config.toml
n_layer = 20
d_model = 192
n_head = 2
n_kv_head = 2
head_dim = 96
d_mlp = 768
vocab_size = 25076
activation = "gelu"
norm = "layernorm"
norm_place = "pre"
norm_eps = 1e-06
positions = "learned"
qk_norm = false
attn_scale = 0.102
bias = "none"
tie_embeddings = false
parallel_block = false
init = "normal"
init_std_qkv = 0.0361
init_std_o = 0.0361
init_std_up = 0.0361
init_std_down = 0.0361
optimizer = "cautious_adamw"
lr = 0.00137
lr_mult_o = 0.749
beta1 = 0.95
beta2 = 0.99
lr_head = 0.00576
grad_clip = 1.0
warmup_steps = 526
schedule = "wsd"
decay_fraction = 1.0
decay_shape = "linear"
final_lr_fraction = 0.0
batch_tokens = 32768
seq_len = 1024
doc_mask = false
train_tokens = 369300000
steps = 11271
dataset = "wikipedia_en"
Each number is 200 + 40 x the weight over its row's rms, rounded and kept within 0 to 999. Layers, rows and columns count from 0. The size before them is the row's rms in percent of the matrix's.

# layer 2 MLP down (transposed), 768x192, rms 0.052, rows 181-287, columns 0-31
067,216,161,166,223,173,194,240,182,204,226,166,150,205,294,171,180,252,223,212,174,253,219,259,267,213,215,233,203,201,253,232,193
098,202,175,327,155,246,171,216,181,171,216,169,169,158,178,265,163,188,164,219,243,224,227,176,209,229,188,252,215,225,155,175,220
087,229,149,185,197,200,212,241,111,238,285,160,165,211,172,178,226,165,197,205,171,207,218,299,173,231,255,112,177,160,136,189,163
079,175,234,226,212,197,177,172,189,227,161,232,101,188,225,186,177,205,186,178,196,183,180,215,148,267,169,132,277,201,221,202,182
110,177,282,242,164,187,187,226,191,198,210,280,218,141,143,164,198,193,196,106,211,202,102,226,191,175,223,143,216,181,242,212,186
073,174,243,175,174,196,211,200,191,215,257,216,217,218,217,151,201,209,265,156,182,223,194,289,158,183,194,130,247,137,181,280,230
082,196,192,201,143,134,170,222,259,167,228,249,179,292,183,143,171,180,236,242,213,172,184,192,218,228,186,151,147,159,246,180,164
089,198,245,249,140,159,270,223,176,198,239,214,183,126,191,217,226,236,183,146,243,227,204,207,241,135,241,163,145,178,199,173,249
072,232,170,206,244,153,273,255,140,250,182,178,217,197,231,98,172,158,241,198,165,218,244,195,227,206,214,199,203,223,190,90,159
085,197,171,225,232,205,183,188,273,185,176,220,198,185,210,201,173,176,179,232,188,137,201,210,215,261,190,182,209,155,193,248,202
085,194,180,141,214,221,141,217,241,206,219,193,144,146,211,207,231,183,175,172,175,228,228,194,170,178,201,212,210,218,219,175,169
098,253,281,224,211,263,193,212,135,169,203,262,139,129,167,102,239,144,200,187,239,134,140,248,165,215,249,159,217,154,141,176,191
076,204,200,149,151,210,187,217,271,255,213,155,196,211,272,208,220,175,206,241,178,190,240,226,250,213,144,179,167,249,182,233,191
094,209,229,230,225,185,194,258,174,118,113,189,114,201,219,162,206,169,183,181,246,216,185,188,139,226,283,123,211,179,209,256,203
108,246,195,197,202,198,148,263,219,261,180,192,203,214,243,268,182,211,207,212,170,250,193,146,276,201,118,195,209,287,210,184,184
084,235,185,265,171,187,217,177,154,197,208,224,175,180,190,166,169,267,227,86,161,170,189,183,222,160,238,142,242,167,243,217,144
133,196,219,186,165,245,218,216,193,199,181,206,135,224,164,198,211,203,148,205,176,119,193,194,133,220,273,99,114,177,182,116,274
081,159,187,209,253,245,245,152,190,158,149,268,218,156,254,243,122,153,158,219,246,159,179,205,198,272,232,164,209,152,217,247,227
099,244,236,218,212,172,246,238,198,192,150,219,127,217,225,169,160,216,194,151,208,155,136,231,171,224,158,257,176,191,155,263,284
100,150,210,208,177,200,272,153,203,231,178,296,146,130,255,227,196,269,209,165,174,148,184,196,179,180,200,170,233,250,227,190,249
113,136,208,178,173,273,212,164,196,163,208,154,219,183,217,149,281,189,187,205,191,205,207,299,231,199,143,210,201,167,241,186,217
104,205,244,228,228,109,200,193,196,163,236,147,266,220,180,222,156,212,228,250,231,240,225,98,190,194,243,234,191,146,187,250,123
116,164,170,195,223,227,157,195,186,191,172,245,250,203,206,275,236,165,147,244,192,255,267,170,203,173,149,248,228,195,228,165,199
104,141,242,216,260,347,223,182,202,192,229,107,175,154,143,170,194,112,145,269,189,184,178,209,266,186,174,207,235,158,210,183,217
059,248,166,310,175,187,211,161,201,194,139,167,97,152,260,192,179,216,176,234,178,167,202,221,193,202,176,82,214,181,163,195,181
100,124,207,261,79,202,274,237,215,219,152,248,235,219,239,158,163,213,180,215,221,143,195,178,167,184,243,229,173,227,227,174,222
078,164,178,246,163,157,248,165,216,223,195,205,219,121,240,135,186,219,157,178,203,169,194,183,182,173,169,159,237,207,211,176,260
102,198,185,244,206,265,202,177,165,170,248,180,153,198,181,162,192,228,242,206,179,184,182,102,266,200,198,311,227,170,232,238,280
103,191,183,173,233,164,226,161,189,199,250,179,221,142,193,242,146,209,256,208,311,201,181,174,216,233,239,209,215,218,205,201,200
114,163,197,260,129,168,230,206,229,186,109,260,191,196,253,186,209,186,167,167,132,155,194,218,172,217,227,184,196,244,251,152,203
098,156,238,229,185,195,235,199,174,142,172,192,222,168,209,206,115,242,197,152,254,215,175,167,213,221,204,142,204,189,222,182,195
094,199,142,187,143,272,196,214,206,124,183,184,150,255,219,186,162,237,188,264,229,217,181,193,160,207,281,252,197,194,147,226,191
090,185,231,229,184,185,138,203,213,238,233,190,213,249,195,163,215,274,200,125,194,188,227,208,183,126,221,202,172,157,237,268,200
103,180,212,209,158,195,245,193,193,245,189,258,208,220,185,168,194,224,210,138,217,220,205,242,242,176,184,156,202,214,252,190,225
111,220,218,127,340,201,147,229,199,151,156,169,214,177,195,143,214,201,201,193,169,164,263,129,166,152,219,212,194,131,125,221,174
086,192,253,253,168,176,217,241,236,196,193,225,208,171,141,191,136,187,131,143,190,160,151,275,231,203,215,168,246,256,230,129,153
083,167,192,167,270,254,279,163,159,233,188,190,234,133,183,157,138,212,115,114,264,214,245,258,212,179,191,154,226,193,266,236,195
145,188,206,233,169,143,243,186,191,161,244,223,184,193,163,208,159,218,179,167,205,150,197,152,130,197,293,167,186,226,137,240,214
085,194,213,229,190,164,202,161,175,229,168,224,124,174,235,165,143,236,181,234,232,165,213,212,205,262,214,114,230,207,195,184,180
090,208,148,228,170,200,228,161,243,264,133,251,194,189,261,145,192,221,257,166,258,205,182,265,225,212,204,183,185,244,223,204,266
071,102,192,150,158,176,229,131,225,184,120,209,253,248,151,233,152,196,174,213,244,231,230,153,266,288,238,181,296,231,221,242,154
153,179,182,201,239,213,173,233,212,173,189,179,238,192,219,228,240,190,195,241,166,208,215,206,220,268,209,290,181,255,272,189,217
108,184,186,276,231,118,236,168,193,244,236,187,216,182,155,173,186,242,210,196,159,231,247,207,222,148,201,86,197,218,206,188,137
090,169,189,204,191,231,246,193,197,256,156,171,215,193,193,118,166,181,125,113,277,179,134,217,237,143,261,199,163,146,214,195,227
081,175,234,228,258,262,178,239,129,208,214,189,223,170,207,258,143,238,228,285,161,276,227,224,295,197,160,228,123,152,196,207,163
073,189,214,138,200,243,169,147,205,201,157,216,183,205,254,197,181,221,180,287,180,235,196,257,252,321,129,180,238,143,129,136,214
079,208,146,190,211,160,248,217,182,226,237,210,263,270,135,226,200,248,163,220,243,238,231,185,183,180,232,196,235,234,136,106,300
076,180,253,120,154,156,176,126,175,260,201,196,243,242,206,138,197,192,253,235,286,166,218,230,177,178,175,296,258,193,243,226,264
086,126,207,245,207,179,230,217,184,226,180,201,217,170,245,93,233,204,189,137,239,126,177,181,161,175,223,184,208,193,211,226,195
105,150,289,199,212,215,262,206,173,192,211,211,233,190,192,123,164,197,235,179,251,182,173,155,149,235,191,114,124,158,177,229,181
072,168,226,248,184,264,231,141,190,260,230,267,149,139,206,227,237,136,198,179,195,160,250,276,195,268,186,78,163,140,202,166,176
091,239,162,199,202,179,251,210,164,156,206,112,217,184,166,210,215,169,184,209,201,210,270,187,111,230,182,195,136,235,203,230,202
116,258,269,161,216,173,237,216,150,227,172,174,243,220,203,168,205,190,182,184,225,186,246,231,245,185,212,99,183,177,204,192,115
122,189,167,220,257,131,150,175,168,168,174,197,200,193,239,302,210,216,189,208,213,220,163,215,224,219,154,200,212,217,84,210,164
146,189,196,222,173,199,277,206,183,248,223,239,214,190,183,137,158,212,157,228,177,203,219,193,172,231,253,160,257,129,192,147,228
081,166,255,172,211,196,229,150,185,207,191,168,245,196,222,195,142,231,214,174,272,159,130,248,232,136,199,145,261,163,199,194,150
094,198,301,222,223,168,234,214,146,199,198,230,180,211,177,149,148,244,248,237,287,201,230,194,156,202,222,118,218,161,183,217,257
084,170,179,237,185,223,233,206,270,217,230,167,176,134,180,183,207,214,186,109,122,223,161,237,157,177,174,207,255,203,255,193,140
119,183,209,175,198,136,181,169,243,140,235,211,215,109,202,189,174,186,200,208,301,186,232,227,225,155,236,260,195,196,180,213,258
094,149,197,270,167,228,237,168,174,239,169,175,129,146,186,169,190,231,192,176,160,104,174,219,220,262,187,186,193,199,190,156,150
090,209,176,192,172,121,265,242,190,209,194,193,236,173,239,159,222,145,212,164,158,225,235,162,244,194,204,70,210,127,260,166,217
093,185,127,165,206,216,174,169,231,139,169,245,286,203,118,222,252,231,123,215,204,248,223,131,183,264,209,287,271,150,195,161,164
118,293,303,195,202,232,229,221,203,212,212,242,225,121,180,190,207,193,116,222,199,217,192,216,189,205,147,119,187,203,219,190,159
104,194,114,242,260,199,273,263,240,172,205,141,219,211,179,261,218,188,189,223,191,227,240,157,197,184,179,175,169,161,160,188,178
107,122,240,264,135,234,215,172,196,205,175,181,221,109,191,229,132,248,178,233,223,138,162,231,205,238,197,141,246,217,191,246,176
091,214,170,105,153,257,223,212,228,233,157,230,131,241,276,162,210,157,208,157,228,184,205,186,163,175,205,180,139,211,184,159,192
141,231,194,224,219,232,198,153,158,187,234,213,173,169,165,143,228,259,164,213,214,232,132,265,199,251,254,221,248,155,202,171,191
080,178,176,150,232,201,142,186,215,217,210,248,225,195,216,154,199,154,195,202,209,225,177,210,255,230,225,150,267,204,196,88,98
108,224,303,176,189,159,215,170,249,280,219,221,189,230,150,177,100,216,199,212,266,160,185,198,268,176,214,169,221,219,150,226,259
100,182,84,218,213,209,160,172,191,156,208,197,229,168,168,200,218,229,155,233,250,259,196,139,230,308,164,276,254,163,296,238,210
089,145,203,226,256,188,257,229,166,227,162,221,154,90,227,215,164,200,230,194,235,115,140,206,286,216,189,144,235,212,225,201,144
091,219,135,195,252,296,259,158,257,193,231,138,185,210,209,191,254,120,107,174,199,220,248,256,219,190,166,128,276,185,184,180,206
100,206,197,228,159,201,231,178,210,190,253,177,210,215,230,227,177,179,224,214,245,212,197,189,251,249,157,163,245,200,163,180,157
099,183,198,212,228,181,268,201,236,229,178,269,173,185,201,166,190,200,210,230,239,185,144,225,227,260,284,179,202,172,210,189,247
090,296,268,159,213,200,245,196,172,226,198,205,295,191,233,134,109,224,216,205,221,162,140,235,192,268,231,137,279,125,184,211,242
082,208,207,178,212,273,158,191,197,220,125,223,187,180,245,200,178,218,193,208,232,182,175,258,165,242,199,101,218,241,190,164,203
074,232,174,259,159,125,194,208,258,335,136,259,273,207,229,143,208,227,183,185,186,194,234,312,247,148,198,166,265,178,187,216,184
084,95,221,220,156,191,197,150,206,236,198,225,170,140,219,175,173,255,115,224,199,169,154,162,218,97,201,189,255,190,206,275,186
084,181,168,179,206,204,194,219,241,227,190,261,174,146,244,121,144,249,167,177,236,194,174,190,214,219,181,86,177,197,203,190,172
092,116,202,195,276,230,199,199,200,159,246,160,248,206,148,148,295,165,166,258,216,198,270,223,210,281,247,207,211,145,224,210,221
098,190,181,271,205,200,163,205,235,106,169,179,153,236,171,218,167,172,235,176,222,179,207,110,209,265,220,261,267,183,99,180,178
100,225,272,205,194,182,292,169,178,221,177,221,170,140,252,219,181,216,179,176,184,205,162,206,194,158,191,132,198,129,170,181,171
088,161,141,213,159,201,144,180,147,201,141,174,158,240,204,224,160,279,167,194,230,175,227,172,192,194,225,89,193,200,196,121,150
119,228,228,236,245,137,214,140,216,112,207,259,274,165,168,191,236,140,185,179,241,181,233,206,179,215,296,227,184,174,184,199,226
086,208,194,274,200,222,213,248,189,194,121,228,242,152,254,181,244,203,223,187,209,172,164,289,249,147,225,183,278,201,212,155,162
095,211,192,190,189,167,194,198,246,205,229,168,154,182,266,187,225,194,172,127,215,251,217,185,235,211,151,255,169,179,209,206,232
098,252,172,260,242,90,171,172,173,290,197,194,244,226,191,245,246,223,219,190,211,227,159,193,209,267,195,201,282,157,167,163,131
103,159,214,169,167,130,243,214,198,214,173,209,198,141,198,204,202,123,135,202,242,240,167,235,156,199,170,282,209,215,194,213,231
066,197,209,221,143,231,105,240,228,203,199,226,203,241,214,205,196,175,200,240,267,196,192,182,216,242,280,168,321,182,210,160,162
132,172,166,161,259,263,143,239,224,200,206,210,182,190,202,286,223,249,218,155,176,256,175,230,265,253,222,197,158,168,204,227,186
109,170,167,182,143,120,236,178,266,200,251,265,200,180,170,220,130,238,185,192,262,219,222,152,207,160,180,282,186,154,185,248,227
094,217,210,216,188,192,254,249,165,253,181,227,187,222,236,169,156,233,243,164,208,239,181,230,183,165,127,192,177,213,167,194,149
072,154,238,195,173,206,216,168,236,194,184,187,237,167,234,207,235,193,183,164,239,262,224,244,114,162,237,155,158,168,213,205,197
094,202,298,218,207,214,245,176,228,156,207,242,202,172,198,116,193,264,211,163,228,192,178,160,160,209,278,185,225,167,197,203,222
116,159,195,233,176,136,216,157,202,154,269,229,248,211,203,159,175,242,175,207,231,207,179,77,235,220,231,276,218,224,216,174,158
121,265,142,208,151,56,196,193,226,171,177,228,189,219,188,293,189,152,184,236,227,286,130,152,227,244,228,200,220,146,195,204,242
117,254,274,212,214,268,177,206,225,187,180,192,170,134,166,191,202,227,165,209,235,232,222,309,206,124,165,162,194,204,199,233,203
089,205,183,240,209,143,262,218,258,215,252,199,229,77,241,181,164,298,198,187,181,154,209,164,196,217,171,163,160,199,202,182,196
058,212,148,210,167,181,231,253,218,174,130,193,273,222,247,219,300,228,231,204,180,267,211,169,189,241,172,251,258,141,114,185,238
124,189,214,149,197,314,227,224,203,178,209,177,234,182,130,261,221,184,189,236,227,170,211,184,295,200,214,270,276,234,195,217,224
134,170,229,170,228,134,206,185,183,167,260,221,220,137,217,234,168,227,198,228,245,224,254,215,210,159,186,256,146,145,205,207,261
088,186,143,246,155,94,130,184,222,180,221,156,223,242,218,201,181,173,207,169,158,272,254,205,253,232,194,218,262,187,184,201,157
077,192,133,226,258,184,233,174,192,239,143,207,247,233,187,198,198,148,256,257,269,251,148,162,272,257,212,186,177,122,255,186,212
083,225,204,181,169,187,222,170,201,258,148,161,252,194,149,230,142,224,151,128,159,274,202,212,145,253,170,170,305,214,247,142,198
098,185,107,277,218,150,114,244,198,145,163,175,226,204,161,196,207,124,148,212,186,197,232,167,201,208,173,165,179,147,201,195,190
091,215,213,275,214,206,258,229,253,205,202,205,160,175,198,140,176,200,220,171,255,176,170,209,184,239,215,148,187,200,196,211,150
121,189,207,241,251,196,119,164,171,132,166,184,174,145,174,225,230,259,181,260,229,276,226,200,227,213,231,222,140,176,159,220,181
# layer 2 MLP up, 768x192, rms 0.0699, rows 182-288, columns 0-31
094,245,242,65,253,198,213,249,229,272,136,197,235,211,270,171,252,125,197,195,162,162,175,178,196,128,222,179,208,207,210,210,234
081,160,220,153,90,223,283,201,217,218,209,180,175,157,210,130,215,213,242,138,171,182,88,245,161,169,204,139,204,286,207,151,173
103,189,215,219,186,139,246,232,202,161,214,230,149,171,212,166,274,267,219,114,129,193,140,187,190,175,165,168,185,279,295,224,231
076,145,247,247,204,192,188,183,221,127,220,287,211,123,173,161,228,206,178,119,174,151,115,206,225,169,224,166,208,235,237,229,160
093,184,236,310,141,114,176,132,177,148,138,243,184,188,168,218,216,211,196,228,181,206,234,169,170,323,209,150,196,165,262,159,240
079,225,249,205,274,266,186,158,168,239,208,170,251,148,235,274,244,244,182,156,186,256,200,246,141,184,201,296,219,254,159,185,200
081,210,236,256,139,183,264,232,184,180,218,247,169,111,197,179,272,246,189,121,188,235,203,206,217,97,188,175,127,219,216,174,227
072,214,202,280,271,202,158,149,185,208,173,266,153,138,99,218,213,212,207,175,182,189,111,188,248,173,218,205,115,225,200,195,247
072,215,157,200,211,224,216,238,124,166,242,175,186,256,171,202,156,195,236,188,240,250,214,214,227,162,241,219,197,169,188,216,219
086,255,231,229,98,192,236,132,173,195,161,172,163,201,194,168,245,192,247,196,129,169,203,224,170,247,183,166,211,237,184,117,171
114,221,226,203,168,175,210,137,208,215,220,239,214,173,209,128,273,242,196,167,196,154,192,194,127,163,198,169,205,153,214,184,154
084,265,181,243,232,224,289,164,219,176,239,211,176,156,184,225,192,136,215,166,218,274,161,223,157,143,201,164,254,198,175,186,228
086,183,161,179,203,225,216,189,243,213,274,242,284,197,163,300,218,160,228,169,189,260,172,187,293,162,165,217,190,219,218,164,186
102,239,182,198,217,135,247,195,222,136,275,226,159,119,203,214,178,275,225,132,168,213,170,232,203,197,244,187,94,217,166,221,236
073,241,249,137,212,193,274,244,226,173,202,206,175,243,221,237,248,238,255,66,213,242,169,132,229,87,209,191,189,195,199,200,202
110,236,182,183,269,132,147,182,214,185,223,222,212,159,209,236,167,177,257,150,219,264,191,202,238,156,118,285,240,248,219,262,121
070,254,212,183,211,204,182,210,86,230,205,155,201,284,155,214,230,253,243,212,244,204,229,202,213,213,187,189,185,234,207,212,183
113,205,118,263,169,120,129,246,187,103,171,234,202,173,255,266,205,184,198,171,194,288,238,196,206,297,216,177,110,155,236,193,208
112,230,261,213,175,128,236,197,196,149,179,197,165,145,239,165,284,261,177,140,119,198,177,161,160,164,154,178,153,213,240,190,258
086,236,194,202,191,122,191,225,203,229,218,224,175,198,174,242,157,221,214,241,214,195,215,173,153,248,253,208,171,226,119,192,176
089,165,169,164,170,274,202,213,172,224,176,256,143,163,210,175,219,191,143,183,181,221,182,276,230,244,174,249,216,208,218,152,266
119,154,228,243,181,117,231,177,175,195,222,205,238,184,241,170,187,258,143,143,234,217,197,239,236,265,208,153,183,141,268,193,145
089,234,130,184,133,80,242,229,207,201,193,280,247,248,265,215,206,267,259,159,187,200,234,172,178,196,212,177,185,221,191,223,197
089,230,254,203,186,172,213,212,230,176,210,290,180,160,223,160,274,199,234,140,119,180,145,204,194,160,184,200,167,238,228,147,218
100,225,202,261,141,195,219,255,221,134,146,208,226,173,190,190,243,236,198,125,119,169,213,202,192,176,214,209,158,217,241,173,192
111,216,225,292,179,136,222,265,224,162,209,223,200,163,204,159,250,229,200,171,147,165,162,176,178,206,200,180,142,183,249,140,235
081,178,221,146,223,163,212,208,228,231,155,240,252,182,210,245,186,164,176,183,206,200,199,306,120,200,188,159,168,202,169,177,100
082,204,213,236,223,225,279,274,242,219,169,235,171,146,162,155,191,223,240,133,194,170,154,233,151,212,196,183,222,265,189,199,210
104,168,199,228,152,142,250,215,253,172,165,243,187,149,286,148,235,241,176,184,135,173,152,185,228,171,174,152,192,235,279,142,197
092,187,265,186,172,183,255,217,201,144,130,142,223,160,238,190,179,232,162,108,200,214,179,127,198,197,155,237,183,245,226,197,150
114,202,185,231,193,216,179,226,214,168,191,199,216,214,220,201,222,219,170,202,122,191,111,106,148,220,187,292,176,244,216,231,177
081,222,175,192,221,276,254,216,229,184,180,232,208,131,191,225,202,139,196,276,211,186,179,213,195,279,191,169,230,229,135,169,226
083,177,216,195,179,196,213,265,204,228,162,231,196,177,189,180,220,218,196,116,173,203,204,204,251,132,180,188,185,195,286,171,225
085,178,165,264,56,224,260,192,229,244,249,234,182,217,203,216,212,188,167,211,219,225,137,312,239,245,160,170,195,276,267,187,264
093,195,281,259,90,145,236,241,244,194,230,223,180,181,235,242,233,227,142,135,85,148,168,186,205,225,183,212,179,190,229,168,132
106,212,199,141,190,176,260,255,207,132,222,207,200,167,202,153,233,236,174,131,149,221,173,240,179,183,171,229,178,254,241,200,198
139,212,211,212,182,204,145,224,231,191,225,207,216,157,211,180,243,274,179,204,146,184,232,114,119,186,150,262,179,143,201,195,164
097,209,210,240,187,168,183,258,200,169,169,200,162,176,205,173,222,257,253,198,166,172,204,191,182,260,219,191,170,200,226,197,223
110,205,168,262,157,196,233,253,229,176,153,240,198,136,216,209,266,199,234,151,120,219,165,206,198,185,172,190,101,204,220,157,222
059,261,184,146,190,281,182,189,73,195,252,205,147,180,183,238,219,180,246,213,201,207,198,223,193,130,185,234,131,173,184,224,227
140,127,208,249,167,135,237,214,212,197,240,181,225,161,236,161,178,256,165,194,218,203,209,254,229,282,171,160,134,140,215,150,180
111,157,148,229,235,46,229,213,193,184,173,211,185,183,251,193,198,258,221,116,188,191,281,160,251,200,237,187,154,161,267,196,165
080,151,172,228,184,185,238,291,228,182,216,224,199,236,216,166,258,256,180,116,163,186,174,118,209,172,211,206,122,151,280,207,196
085,226,176,149,132,146,190,128,217,186,202,114,170,276,211,84,239,163,179,47,197,213,195,209,140,202,258,194,256,263,234,193,207
070,190,228,240,186,129,212,211,168,205,272,232,239,244,209,194,216,152,234,115,176,191,190,166,179,69,240,212,184,197,302,245,144
078,153,253,209,194,212,159,185,175,150,157,191,154,106,276,113,217,170,239,153,206,182,186,192,251,221,146,208,177,205,252,299,139
109,175,207,237,163,127,201,197,224,198,193,199,249,175,196,191,262,204,186,176,119,164,187,143,137,205,227,200,166,239,216,189,206
113,199,202,228,170,171,231,219,229,189,183,220,217,166,235,156,290,200,175,164,166,229,179,146,183,172,196,217,201,219,255,157,179
098,176,259,221,221,158,230,233,210,146,250,221,219,171,200,141,229,235,238,126,202,239,197,149,121,215,178,227,110,222,205,258,167
105,221,172,225,188,173,245,213,256,150,212,233,183,143,222,193,261,252,167,150,111,171,194,190,180,230,189,180,153,198,221,157,241
074,131,242,229,202,210,173,176,248,254,218,247,168,179,247,190,186,213,212,182,200,211,133,197,269,184,257,202,271,198,204,208,202
131,236,254,227,226,166,232,207,184,93,143,192,194,235,242,204,238,210,210,216,182,191,290,163,219,158,228,155,148,207,215,168,239
093,205,225,213,178,273,223,179,235,240,240,203,227,214,181,109,189,193,210,173,203,158,238,183,194,162,261,192,178,149,304,188,233
127,183,215,268,251,90,231,163,188,154,166,221,214,238,202,169,218,260,227,226,190,200,251,168,219,251,149,143,129,159,208,173,195
090,199,176,172,231,225,188,184,238,236,195,227,219,182,207,207,208,286,229,146,208,168,97,234,235,147,145,206,233,225,209,188,202
092,226,227,152,214,116,295,252,170,129,202,205,227,187,220,165,231,264,224,142,178,218,185,205,174,153,155,250,189,195,237,219,269
094,242,128,151,220,226,190,262,189,109,258,155,217,171,222,125,293,195,192,167,156,241,215,183,144,188,183,249,148,212,258,248,250
126,196,154,237,155,202,236,238,236,214,215,240,248,190,215,177,228,210,208,173,88,196,115,185,142,172,198,300,211,158,196,199,185
114,190,239,273,162,164,266,186,235,187,213,222,159,171,210,186,276,254,161,139,92,151,238,183,175,210,178,211,171,209,268,154,125
095,285,163,244,155,123,217,245,156,173,192,174,227,177,245,266,237,203,199,163,217,190,249,201,246,165,177,208,111,175,207,232,271
093,205,293,240,229,219,250,202,214,210,200,174,179,181,259,186,177,168,247,189,154,189,207,266,231,89,170,169,180,204,178,241,281
124,217,281,238,164,203,156,179,198,132,221,253,272,231,191,222,231,166,137,169,115,231,151,235,149,167,140,232,198,169,240,207,164
134,121,123,210,182,180,272,226,229,251,161,169,256,181,215,195,254,210,170,185,181,115,195,197,195,200,208,189,172,202,229,137,172
102,166,251,222,141,176,227,254,211,115,207,113,199,160,177,216,221,274,189,131,145,174,155,245,121,222,164,186,133,200,162,258,198
111,198,191,196,159,137,176,258,260,139,200,310,196,224,229,290,225,163,198,230,170,177,234,184,164,176,141,211,86,121,155,155,215
109,220,198,131,221,206,223,226,211,186,223,183,189,230,193,262,199,179,236,148,198,179,250,101,173,152,171,214,145,246,203,225,282
084,236,165,153,94,287,254,238,216,196,209,203,198,165,194,272,219,192,209,194,147,151,174,212,134,197,221,190,152,221,153,170,298
097,197,138,250,198,195,176,295,182,172,140,137,235,182,202,285,191,192,165,179,164,240,225,159,158,281,173,371,152,175,191,189,198
082,233,363,199,188,183,257,199,215,222,193,191,161,224,217,209,199,184,239,180,174,148,214,235,175,108,258,128,181,254,106,177,221
102,224,188,201,187,142,236,282,205,181,232,227,182,186,192,178,253,254,205,146,174,174,136,183,179,180,188,182,146,229,268,239,183
096,196,232,195,256,150,216,190,220,248,144,253,182,111,235,196,210,344,224,209,217,139,149,210,168,237,202,238,170,252,186,227,188
080,170,155,203,236,166,152,216,173,189,193,211,256,195,173,187,229,252,172,180,151,233,161,170,168,166,230,265,166,183,238,199,256
099,285,215,178,240,86,231,270,229,115,216,231,170,193,215,179,265,261,209,93,187,246,183,160,179,151,188,243,153,157,225,236,200
100,255,250,208,244,200,244,200,208,171,193,246,274,191,195,200,233,197,191,214,148,168,121,170,191,172,175,187,264,244,223,193,271
096,209,254,199,210,170,224,271,213,176,209,190,176,179,208,173,240,252,224,103,158,209,181,187,169,181,154,179,164,244,209,157,197
100,209,224,257,178,151,231,238,211,213,163,287,186,118,197,180,271,250,181,122,121,161,182,209,224,140,155,255,156,225,228,202,229
130,227,241,226,177,148,262,214,245,155,204,228,188,177,205,121,250,253,197,151,154,199,155,182,149,183,146,208,183,232,219,218,210
098,199,176,205,196,122,159,217,221,161,184,236,136,175,241,149,211,214,195,172,136,250,185,193,189,183,183,192,149,241,198,149,172
102,244,236,156,113,178,227,230,198,160,188,270,197,163,234,148,177,204,201,172,177,173,155,249,148,181,179,209,207,258,223,214,261
074,215,186,136,179,175,232,209,200,284,276,233,227,208,213,202,261,185,125,205,182,265,204,266,184,121,174,201,128,228,318,204,247
111,201,277,245,221,105,265,250,185,204,220,214,172,162,263,238,195,202,205,175,180,222,252,142,181,176,170,195,119,142,169,196,182
117,171,199,226,144,138,201,224,260,174,202,228,197,167,192,193,242,219,149,150,170,142,172,125,171,174,216,186,190,209,244,170,172
124,264,131,177,100,203,221,178,214,241,185,178,240,188,227,150,260,256,187,171,114,202,219,141,92,176,208,267,170,185,198,233,252
110,167,224,303,194,179,220,255,171,172,198,232,237,182,244,132,279,247,243,164,156,134,149,215,210,153,221,220,214,199,251,200,183
119,208,136,317,159,189,200,233,201,222,194,183,217,148,241,227,199,275,181,182,161,126,209,177,193,248,249,159,120,150,210,181,172
083,129,182,162,138,298,195,219,160,133,256,222,200,201,219,160,169,222,169,212,181,193,222,193,201,126,194,235,140,219,213,223,253
122,184,146,253,173,113,242,249,239,153,181,193,211,192,234,228,163,235,212,206,217,141,266,195,198,254,204,164,133,231,281,186,226
090,183,232,208,200,169,256,218,216,195,230,244,233,183,208,195,280,252,209,124,88,172,235,138,220,174,205,279,170,211,230,201,179
099,228,266,219,139,152,268,182,219,186,190,194,243,253,218,146,159,160,191,255,209,143,221,176,114,156,167,202,227,229,211,164,226
121,206,206,206,161,130,209,242,234,180,154,154,200,168,199,169,233,213,164,193,128,179,171,168,130,162,204,169,180,244,216,192,184
103,199,174,264,245,193,141,219,181,157,232,261,296,197,191,242,247,239,188,167,213,306,231,162,158,205,211,238,157,193,162,174,213
099,152,206,241,163,78,242,257,249,184,240,210,230,176,255,204,219,269,172,166,184,225,207,220,185,245,201,238,112,164,194,137,210
105,251,210,248,151,135,295,211,250,194,233,199,227,245,197,149,229,286,159,161,205,197,151,176,143,197,202,224,188,217,247,213,185
106,220,167,256,172,197,208,226,221,193,168,224,219,176,211,195,222,287,210,203,157,157,167,96,139,209,200,172,188,217,222,167,242
101,122,231,233,240,285,159,223,153,203,250,129,264,166,197,85,271,213,212,193,193,137,236,193,110,146,202,216,188,230,204,189,144
136,186,223,262,150,217,207,179,193,189,180,245,232,286,219,192,256,149,196,180,165,212,157,197,172,217,225,283,167,162,246,138,146
109,224,230,203,151,129,277,243,237,129,275,179,217,107,188,148,240,294,207,140,107,198,187,169,163,168,163,235,106,186,241,193,219
091,155,207,217,186,204,223,176,222,207,177,282,189,202,224,117,245,163,186,147,203,117,92,180,164,184,209,206,176,200,251,224,235
101,228,191,247,230,95,159,159,209,239,175,201,170,245,278,134,225,177,249,179,193,221,191,202,130,170,167,214,147,165,237,184,176
106,143,156,189,158,235,202,193,237,214,155,233,239,195,268,229,246,196,185,279,148,165,149,200,150,237,188,215,204,253,250,115,163
084,209,291,254,183,249,305,237,216,176,148,254,204,169,206,205,233,216,238,237,247,163,119,227,156,147,252,179,168,203,279,191,288
085,130,237,190,143,130,252,240,211,210,186,201,284,158,245,212,245,219,130,149,206,233,167,239,161,263,165,178,157,187,240,206,247
108,215,216,174,168,172,228,234,232,242,211,229,190,149,231,209,258,219,166,128,140,261,194,157,137,188,233,226,187,196,264,130,212
091,178,267,133,201,274,283,207,174,233,186,214,194,130,216,118,222,249,185,180,199,184,162,245,233,176,183,200,214,220,167,204,162
085,209,159,211,215,107,248,262,193,188,194,198,166,196,131,52,242,212,252,139,220,169,131,177,144,223,192,172,199,189,188,209,194
108,216,140,162,152,211,247,239,191,271,229,194,233,252,272,191,203,149,181,154,139,143,206,193,156,204,186,178,249,226,263,204,258
085,138,162,260,201,225,161,275,170,103,201,203,166,130,229,207,224,257,209,108,202,205,268,144,199,226,210,216,231,142,215,232,126